Part of a small language model's weights.
Size: 20 layers, 5 heads of 32, MLP 640 tanh GELU.
Each number is 500 + 50 x the weight over its row's rms, rounded and kept within 0 to 999. Layers, rows and columns count from 0. Numbers have three digits each. The size before them is the row's rms in percent of the matrix's.

# layer 9 MLP up, 640x160, rms 0.101, rows 461-481, columns 0-159
101:505543490528470510480494479430515518361551452465473532585477477488475522545482522530459438450512480476407507509437479492582524541474542556498543449478511582484489469597521514567537429456594421402517541595547495583545478494542407445586553469535501443468441510431484487405406421582465510534525498544450541533490441524522395469393447454503478574502458590490458404491487492484567442480521559474560519563508493529571519452492519611584454436482549461622490507545486498460546552443521463
100:553466528478559518509493457548442493538483490485502504488604518501513541455547511479580539509520517456601534535514499510524506551534412485518494463535523481514485533500491528519392468548494394535538423369507503602630450510464446512524574533522399594500521473556531489435433497533488554429439509558465478606503462490498431587483409523514395446447447550472460536479444434511489474554459518408480524530465549429420541552423515577462547588498494492538343465532501514547503447612469534
087:543495443516431520466522536501483438477524492377460507532417524483540495462522524472472498500470440454527489463468474439555496545418503528455518468473466612495468450505533539569445473503512435447554513584449458528396558402452468496544525511582565438529419463488506509486515440467505555381481553603483416474563609477445464485461516600556543513565571467500472398528455542405420455474585528465614465529502487404495433497505425505500487476460542571528451549582533545546591489502424438
097:564462436517530543489518563433565536493496577432595408516634540499507509596443408506537520473462483527500500413474556467446515540555533512480487555495529468486461429426468473385426583467524478517589493584493492515469550535542453624500499473481587444469397516498507595466454458569528558521503464428496530498629363531455534467437489534502554478511526485548534444444478510456517540510478474498462548497515557507438559503391532487470423485494494491558603480474563496577407499463496529
101:582424545483486525540564483585529478483454564442624432551516419549551441534528387459489501460449473489518462485521538489493473559518468441536539412532530477492474497584522511462391549593544500523541537511481377496490472480529526551461549506471510477511543474554537567598525487494509549395449495440425474550494518478481456538457448480443518440512621479451517527571427622458412387523422419483471475498494536405546525562464457454504471496580462506515476527502529493603388554488526475
100:480430535430552450458463505484452497529457551584516374509411545532538528552577461497492489476512524417594552496510483510476503607569460456544570461526488519557467467483480537432333502489555502509552401479531491570497456519555492576423559479511484524491536520477528470509485451517543549599536531496431542466508513507522524505520424561576455483480436481401466465484550508546529541474472507446468507513481578548541563501561463364460414544543463520476528528534544398495474515651365501
079:485492523412481519432419589474528454469511460448611449535457519564506544535426452476416576496439526449500416431565505432596508596492467535495576488551544526547402426447537463458395517550499444565496437422489512502487434500560445495484507512532395382484509493513513552509531533567598508436509391513484507471464532508507486639449472553466476450485542520484456469364505537567503459484515442426490509568464483550528529500452476478496488574528490523519502467567627435527538511518545504
100:484492479463536545470441562455606483450586463475527495547449452549486529456499520483427499559512574412437479448542511486574547492493534537534481463508507496484500476524432566408506509516501475499478535555545527625567505439474406574625526522572428596436496498585560454438449401495494464456475423572597469423525399558471468523533513462496580530503558503447522483409526463418473503467567522507605538504554534466457581416463479528574486480392469458560455440448499532466479568503465478
110:533484467526404552468508538467519449476609474497473524522562531535477423432510503503433515517546561442466375469518467475558546529489491487558528446530523509514501359512428555523546433458518430538526553574500505515554488410591524431602482502548458573438491523576524628489520449456495457410442400512517487518449453443530501481507501522521421465517543547460495494547383469479524519514592424523609490464415479427401556528500492548497519514413486535526380448559502588464531526529488523
103:499537547522568482468545564507466486486553456482523520542434512542467479448495471567460455351539490488525435406584556514641537488486407412529506544523508493454466547527414536437488481440479499414516549444465518499517546523439534480530480539534625498424466463498577428504542530496561552474488465601553459514530507452501420568461480494472494482428527555517505535539525479457448498501509499518592516459484512564383510444364477542504542522499453511533381607492484656507456500527519584
095:517418498453560474460430479476569487496543480481515517514451497566513544539431533479484456504497563460504483436542531495442516579542393434507599462513504552547485462433492559511530429469451504521552423590499369528486463540556500633492622518485490523407521513459494482512556477473575502500526464545551559477500530475531565454502493465557470487489519476491583545537543485547557473486505580461559454489444533428422466528576536361471356474481489490575418584443456405479510431622474508
107:543521586490524498555518470495425497490585535589486511507469533463557522562450487569549495541485529505452536576443527466514524521452533468511471458484505521547501491500519513578541533495495496444538372453478432515482453475554441573496434503458580417374435528458584436494561500471523549484531480550526497447446573517526471614427459484519525510396415558491450479527374625555537497470554445486500517458532508505432524591486482426461365453420530654533482459525454419509549460492477516
085:493480516504517448548417557517518450473514482461582482500514438438550633498466517513530562415455499475529417510482497518517550527408436526721518507520540499529437515565526676480462405560445512548490448479459398496471538478511507485464511513509546510451434387528451461509527462553502555489490447509387476511506560528568559543491448565483523455508497601454485476464476540485567495417504490487467520504464444473461495437557477478567475537491547598514547515548401477528459432512411490
096:539428595498465474451450495442576519453516579445565461492454448504538548520529429459490511519529585479538461478485540488608487511506350513488547456578560573502444444536492497524508442526541513465563463494583456512526437533572399590563535478477492431430420501511527492571423470511571520405511517556497540428440521528472530503494486475556346461478494529417516425510496568547510467488494546470549447449548560623449563463496575524483424460487492581492524542476502537520536632476455462
092:559415523473541500560532482489519377433485561417577472545585468582468460548450462407494527481496536469535410512394547491533503555501521690531479512538524496491500512539563489509526491631439508424438450602498414491512469536550516492480403494472446547520500432524556515557549555472493491459498476478445582459427579558479466544467495491472479471430577448505484510485473467501525548351531552460465461577529518523526564592498467416529553545587516499447505475451473465515500470439470470
081:507443471438579440501509545421545419554490551518619425576478503513578562485485479544581470458476518498507439496517514482475530556434346470599584431526576555572494525471505572470451451537429431477492479457476452583487561500473498594426512504496600533421556482536566483540508461530629511426462518503488476594462557465564463491464458572448551489450463514410444452480466547501584494431476471530475462483515523472485504478525503360495441549540505564482468540515497453426525462549492562
106:478493543491568582509439574465560532400521508506492500520535418530492575461482511558485540397503620469475515455641482471549472535513447481492626425532493470544522471458470535422455514441516480476457495558618439590530465532532378513580460551535528523483488490523461478431439400584503496513495405487469493515535448528534556462568565525475541529486566452522525486498534454483485479432483549507534597544416509481450603467532479443487332465545515532537539470542462528568560474472457509
108:515497448487448574521474515455546482521485545510513403448357413574558455501574449536506476479503543440448464504480569430545519527569432494551519434515481489530496417497505467514387542543468435519537459389622498535596484496558527567514552505567391599518478511561539540574484347492422529465500491470477477563530455471451502556490518559503498537568495474417504534492513570470517582438501474430513488534429491545490545432418484564521511529500413530447469425450525532498381542467488481
118:450526486486431484502441555507557500514527453507438456484477536492534454532490511514550492538495578471442392516389502449568467487548476503569518520492533637496501467480417525501503498526491318410508514503433486520478507529509542461580441512561469615453476580581555601454460478502571527414574425501452461464587438539530497495481445500625444508443527544488474466512415630548474438504497485507466495416492546517557574544371530498503523516555519495475483568476493509558516483600490485
123:545488521535445543514515518355542469470495571435548515533456493507528459568370518526529555416474487512480504490463531446502520531509535521516557579529521487535432465498499523545560470446526515422536506560469585546499462556617463475600430545537575422474440473457482492585484490471491548522525526443488648454601472499414503501469505477533522473403484559541424541525463425525490510408606515477539449480458525548457460503527521494486477410433546609501518471439492421457417583474378475
101:550476481488492557551529516441488443469612479539545495469439516490573455557594387614455494432376527505521507429500519534545471500493488427483474515506503481557500474535530529424560508416475521467470457492498461530509484371553472618544397474467541440480477460483491538525510435524472595455429502469539507472468564492588380551400470510448555473489576471630511531546454542401492480542512541492526523504519481479526510521497561482545427518508376513568447460555518474572477399498508593
# layer 9 MLP down (transposed), 640x160, rms 0.0793, rows 461-480, columns 0-159
100:524522453505529502478491492546510540439542541464506527468443533560536494474494466620496551508542431452534460450577507571478482473457490548559557458460500465530488452544461492469533479500451524526477530595462557395472463592473398548427539596507510527379495474500495568529588549469566482501499540443502495482537428497461652529543477445553432495513474366495485546572567469526464469571453522551530486399520552525456491429472580468417487511598549401425501475421471552441494590561503587
094:496479512474416447573531477429456585463549499478564541443567434526582429510501440574562596391538446584442438528534417468475434490577536563495491506549470497500595498584517478504502515531496598558505562553418471409483447533556498541459419494474484528513517475492518566498464482407573515526551444557487498529399529512532651424485565462536444486489502515497442463493494504534417484410501505500544425500485537447553496510538452453427502452539514525576507564430445483484474437627538532
091:467562495404490440496501420585463559543439615536475448408481430517400509484486469430467453506579472553405430617490529534457509559510503457550523552573524525542523545481522527443535500430482575493440502548409558459549470539508433538488540467495464491507444544464499565502533572588524545500547496426516549547460428471527572506478473453473513555505486376438555570515523478551515561464473553562429529481519489556497481405528508498457558562609554465435441384405504538437494530435536520
090:545389461492493545474492394477457551481445473476504504562499551577492529464526506509509460497512458553515420451526515488439472470522572461574612514561420480516593491460569435524409514455514462471470418534473560497497523449515595623537423517484467539473506431561507505567554512468476523415520485499508437460417493494510516434590593488546495580427498492551451532513410484449505532441613569574501592529394479446490472487480405547435447532509469539483555368448550559502516494561550497
108:584521402471513445500535524578597542520479396542492479508543482455438510479638481477362450599441524420443530474428434495440557533465584499567411504523413499521515544532505489505578438495509506465504458488519539519481493405498503573564431514516472474481504498542457604464441509506589478565485560449520429507472514478518501451575410504542518461551510452425542530531561520465582619505441573386491516461531487502496514534535451498547575430508610465542513412509517430550500497503493491
109:528558494506422529552510442473429464485623613510487564550430508529531452512482494474517509512477496558403505434388574476520498487453472436525421479478401597471576585468463579547495534413481471489451558541472501474398506488585500442574483574603480416556445535478477472579571522429570390436520550458555487473467414548475535584566501458449561530503512455469518505563496459534524513459418439505606480516489481601481539509517479451488560521508559463485568502444500520511465454441486513
093:530390495487568473531464499524421537513526533468567512555562484562547474523436448489507479490471479458526519452581572459460525523447532539513496463418561500510403407527458515421569483549488454602461460473448404574532504424537393515443467488475510413572449527472507433499492459539551470496485579557482481552502500490530458676484434480475506415444627520450461469519564497564483475580535525496565471440488482518538568467522556514546532509541464544480438547548516443565461666470457528
097:442510564582426492493506492504489544501476515540508484510520514494497556568391567471519520518473501444496530599562493560395497550506462527502546584478499459611520494551579479483469471545512487566490559423417499446430491446475447518456537485458508477587518544563422443550471538423569455486411594480538466504449393439545503468477462566524580550451490505572538531480564500631394467521559569381437440473469442472441525537598528583469439499474455497541470444466468422541490468568531457
115:459529467551456489512510514602510465512430539423424439506474476533553567559434459425557471609496511473582563511578490521509525497492580502536542547523480439467447504530497536501475590361463482481500422413509533466538535436510453509558532440478459540618546494383517514558522515514416526513461483452521516499457523594447401529435445510510542427479530511421515528485553412560583398417478444507402462484516487524445539518478391507560555559511503485550546448533514576427577497513486437
108:455438480419517475458550530594453445538431462482490420502541457528525529432455498475526589469523601582526551584449484476392492403570548558487512506488557537489357499523542464425518507496474567604523499503534464468473500548513590472508495543542532402453513561506448570489505522424447476436520457503541464427551562479564501554423474584587505556476467513516519535558462549530515468457508422580460486489530474527611560506609489433467498526582545536458525479593497485433530444471389486
118:498501500523520521517565570444411496521578519535525431507411452480420565545437413471490481510568517474430525494484492556581552470500580584485442559525488513557497453478474518513467423411485480498519486482548558542533488447576532527552455531486586436466438454501583475541589454468455471537430571531486537498525485513451430543533472473526465485450445492427423531528518539462607521425511412430475500624451412611476485520487537566476572478464497501434487463592503582599491646496443452
102:377559519544523439529530450478561448435514393492505519575500519494445605581601503550511458428499501498570449479602415473502571463531535457476469432574544472494556437484526506546531416527509457473454489467578525461483488468533509549454548496437401548473508487499489507543426531472472494474524456439532562515425423573473504408478403456487519542404525566452533531461594491525436552526553507516451587430476445495530530536520473528613508565407493467519603443475525526446577585495539442
076:472479484549566543433502489485561490488525549438428573478588498593486533494444508477562408542494520530530510501521528429448386506529443401406592488402466474530515521476533398540489582496451491484522444558504487531510312493524486548555502563473483459518565549520638522467460470517512494538623451527630543489512506528511423503487532470568433514441463441465564486541509570475421455539540513477565535476486603479495442504474516406471417518488509462507508510501573476451541504560482565
102:496538493519633467630503490509490468540490488516514541560423499419473444485574543468490570479552475501508444553427431594379609527442502498564423571397413454494559581450565542529471486529570493508539479435486515582428559589535491473405461427565490439520413445510423533451471491541428495515515522533405413427463467470551520511472463516483511543450482523498441459525536539422544505463498551506456475566535505538532387552554519491503576491549545503556509536537470487474553456441458542
097:491543515525507494483486489500540559589534508464536488462578424494452533442570512419422546482512459475453539486545537433483528487507561585528537482503489473545571503403542489609539536548545517489519474435521572439489501356469470468500436510561471459589472548483431646469440525461538485453473479491546473490485401455549470458520491491588571515499581513435565501337489500448470526505458497521548459484521403469593570435472544539451484414524569531521461434561508647479448494459543518
082:508527483489464456512503502513439453540477513416391490552522447470524517464471570424526538456521475523486458509565535537520537484492421541510582490225335481511586631507445451524443521499506474548474524536486551473508409540556502526450499555469504478511515510474549460572556503484427458514525542483468493549522508542499406451481505588379481457463616525576439547521451513456546513548618506490509510511466440505462553571526503438475432483486500518520504527485496521536507488511466552
102:405541502601550491496473490412471454514519389559487538512500437537466441443516509466420435408476574389517443521400495547409535454498441521523458526506519566551478430412507423479539501480537474497483549598471477573495479560503479508510502495589530465483512558501500538569496556473557462504536497529487480586519532499552482565546582487549547490566519535428556648521575403491464541540526519407446572578585505559490469488522525421473515449416517514492560574454473403544481411489485462
103:585482427479551449490526522518500607566512499511569469504421467508475556487614538512509366514566502543544490454477496468432514433526399492506453489505565469435525467590528427572620495468546470501472546567443450588526536468445468551513538443494423553567461513561471469473475496526540460479569521483531504439511400498488451448445458453541486552586530448454531476517595539422434548543446566414529500441517518587562521422410531546410537564502510509454517501447524483524504382568444483
109:608489539447399534558538536499487472473624543486588516552486474510517551459438485481494563467549448570462539546495500461421513574569586531474530524556518520437505570528424476586472420516464572541559417477456430519532484490497592544450503482369451543532407492436438497578541485452514431489466562506488527433474475488446555440513539441536520488519546481506439454482463477559478449491395463513557561464491540519539488482561521542450409451476559623556556464460495421604472433431456475
127:496516475430462557460436493530523499518444543539473577581387575520430448477562485500548436517504597542502475417403491528457466502479339469544433596535533475589471487613525491551474493418567541490428533609433433568581500500537477486481451468519457496457572523527503604537550497532505444472492472529495506459535552473541435492481519558500490525536458548465486417424466516503505395531546603476444474476431489579478542522519546405572484551542416536551470452556504524460543547493500426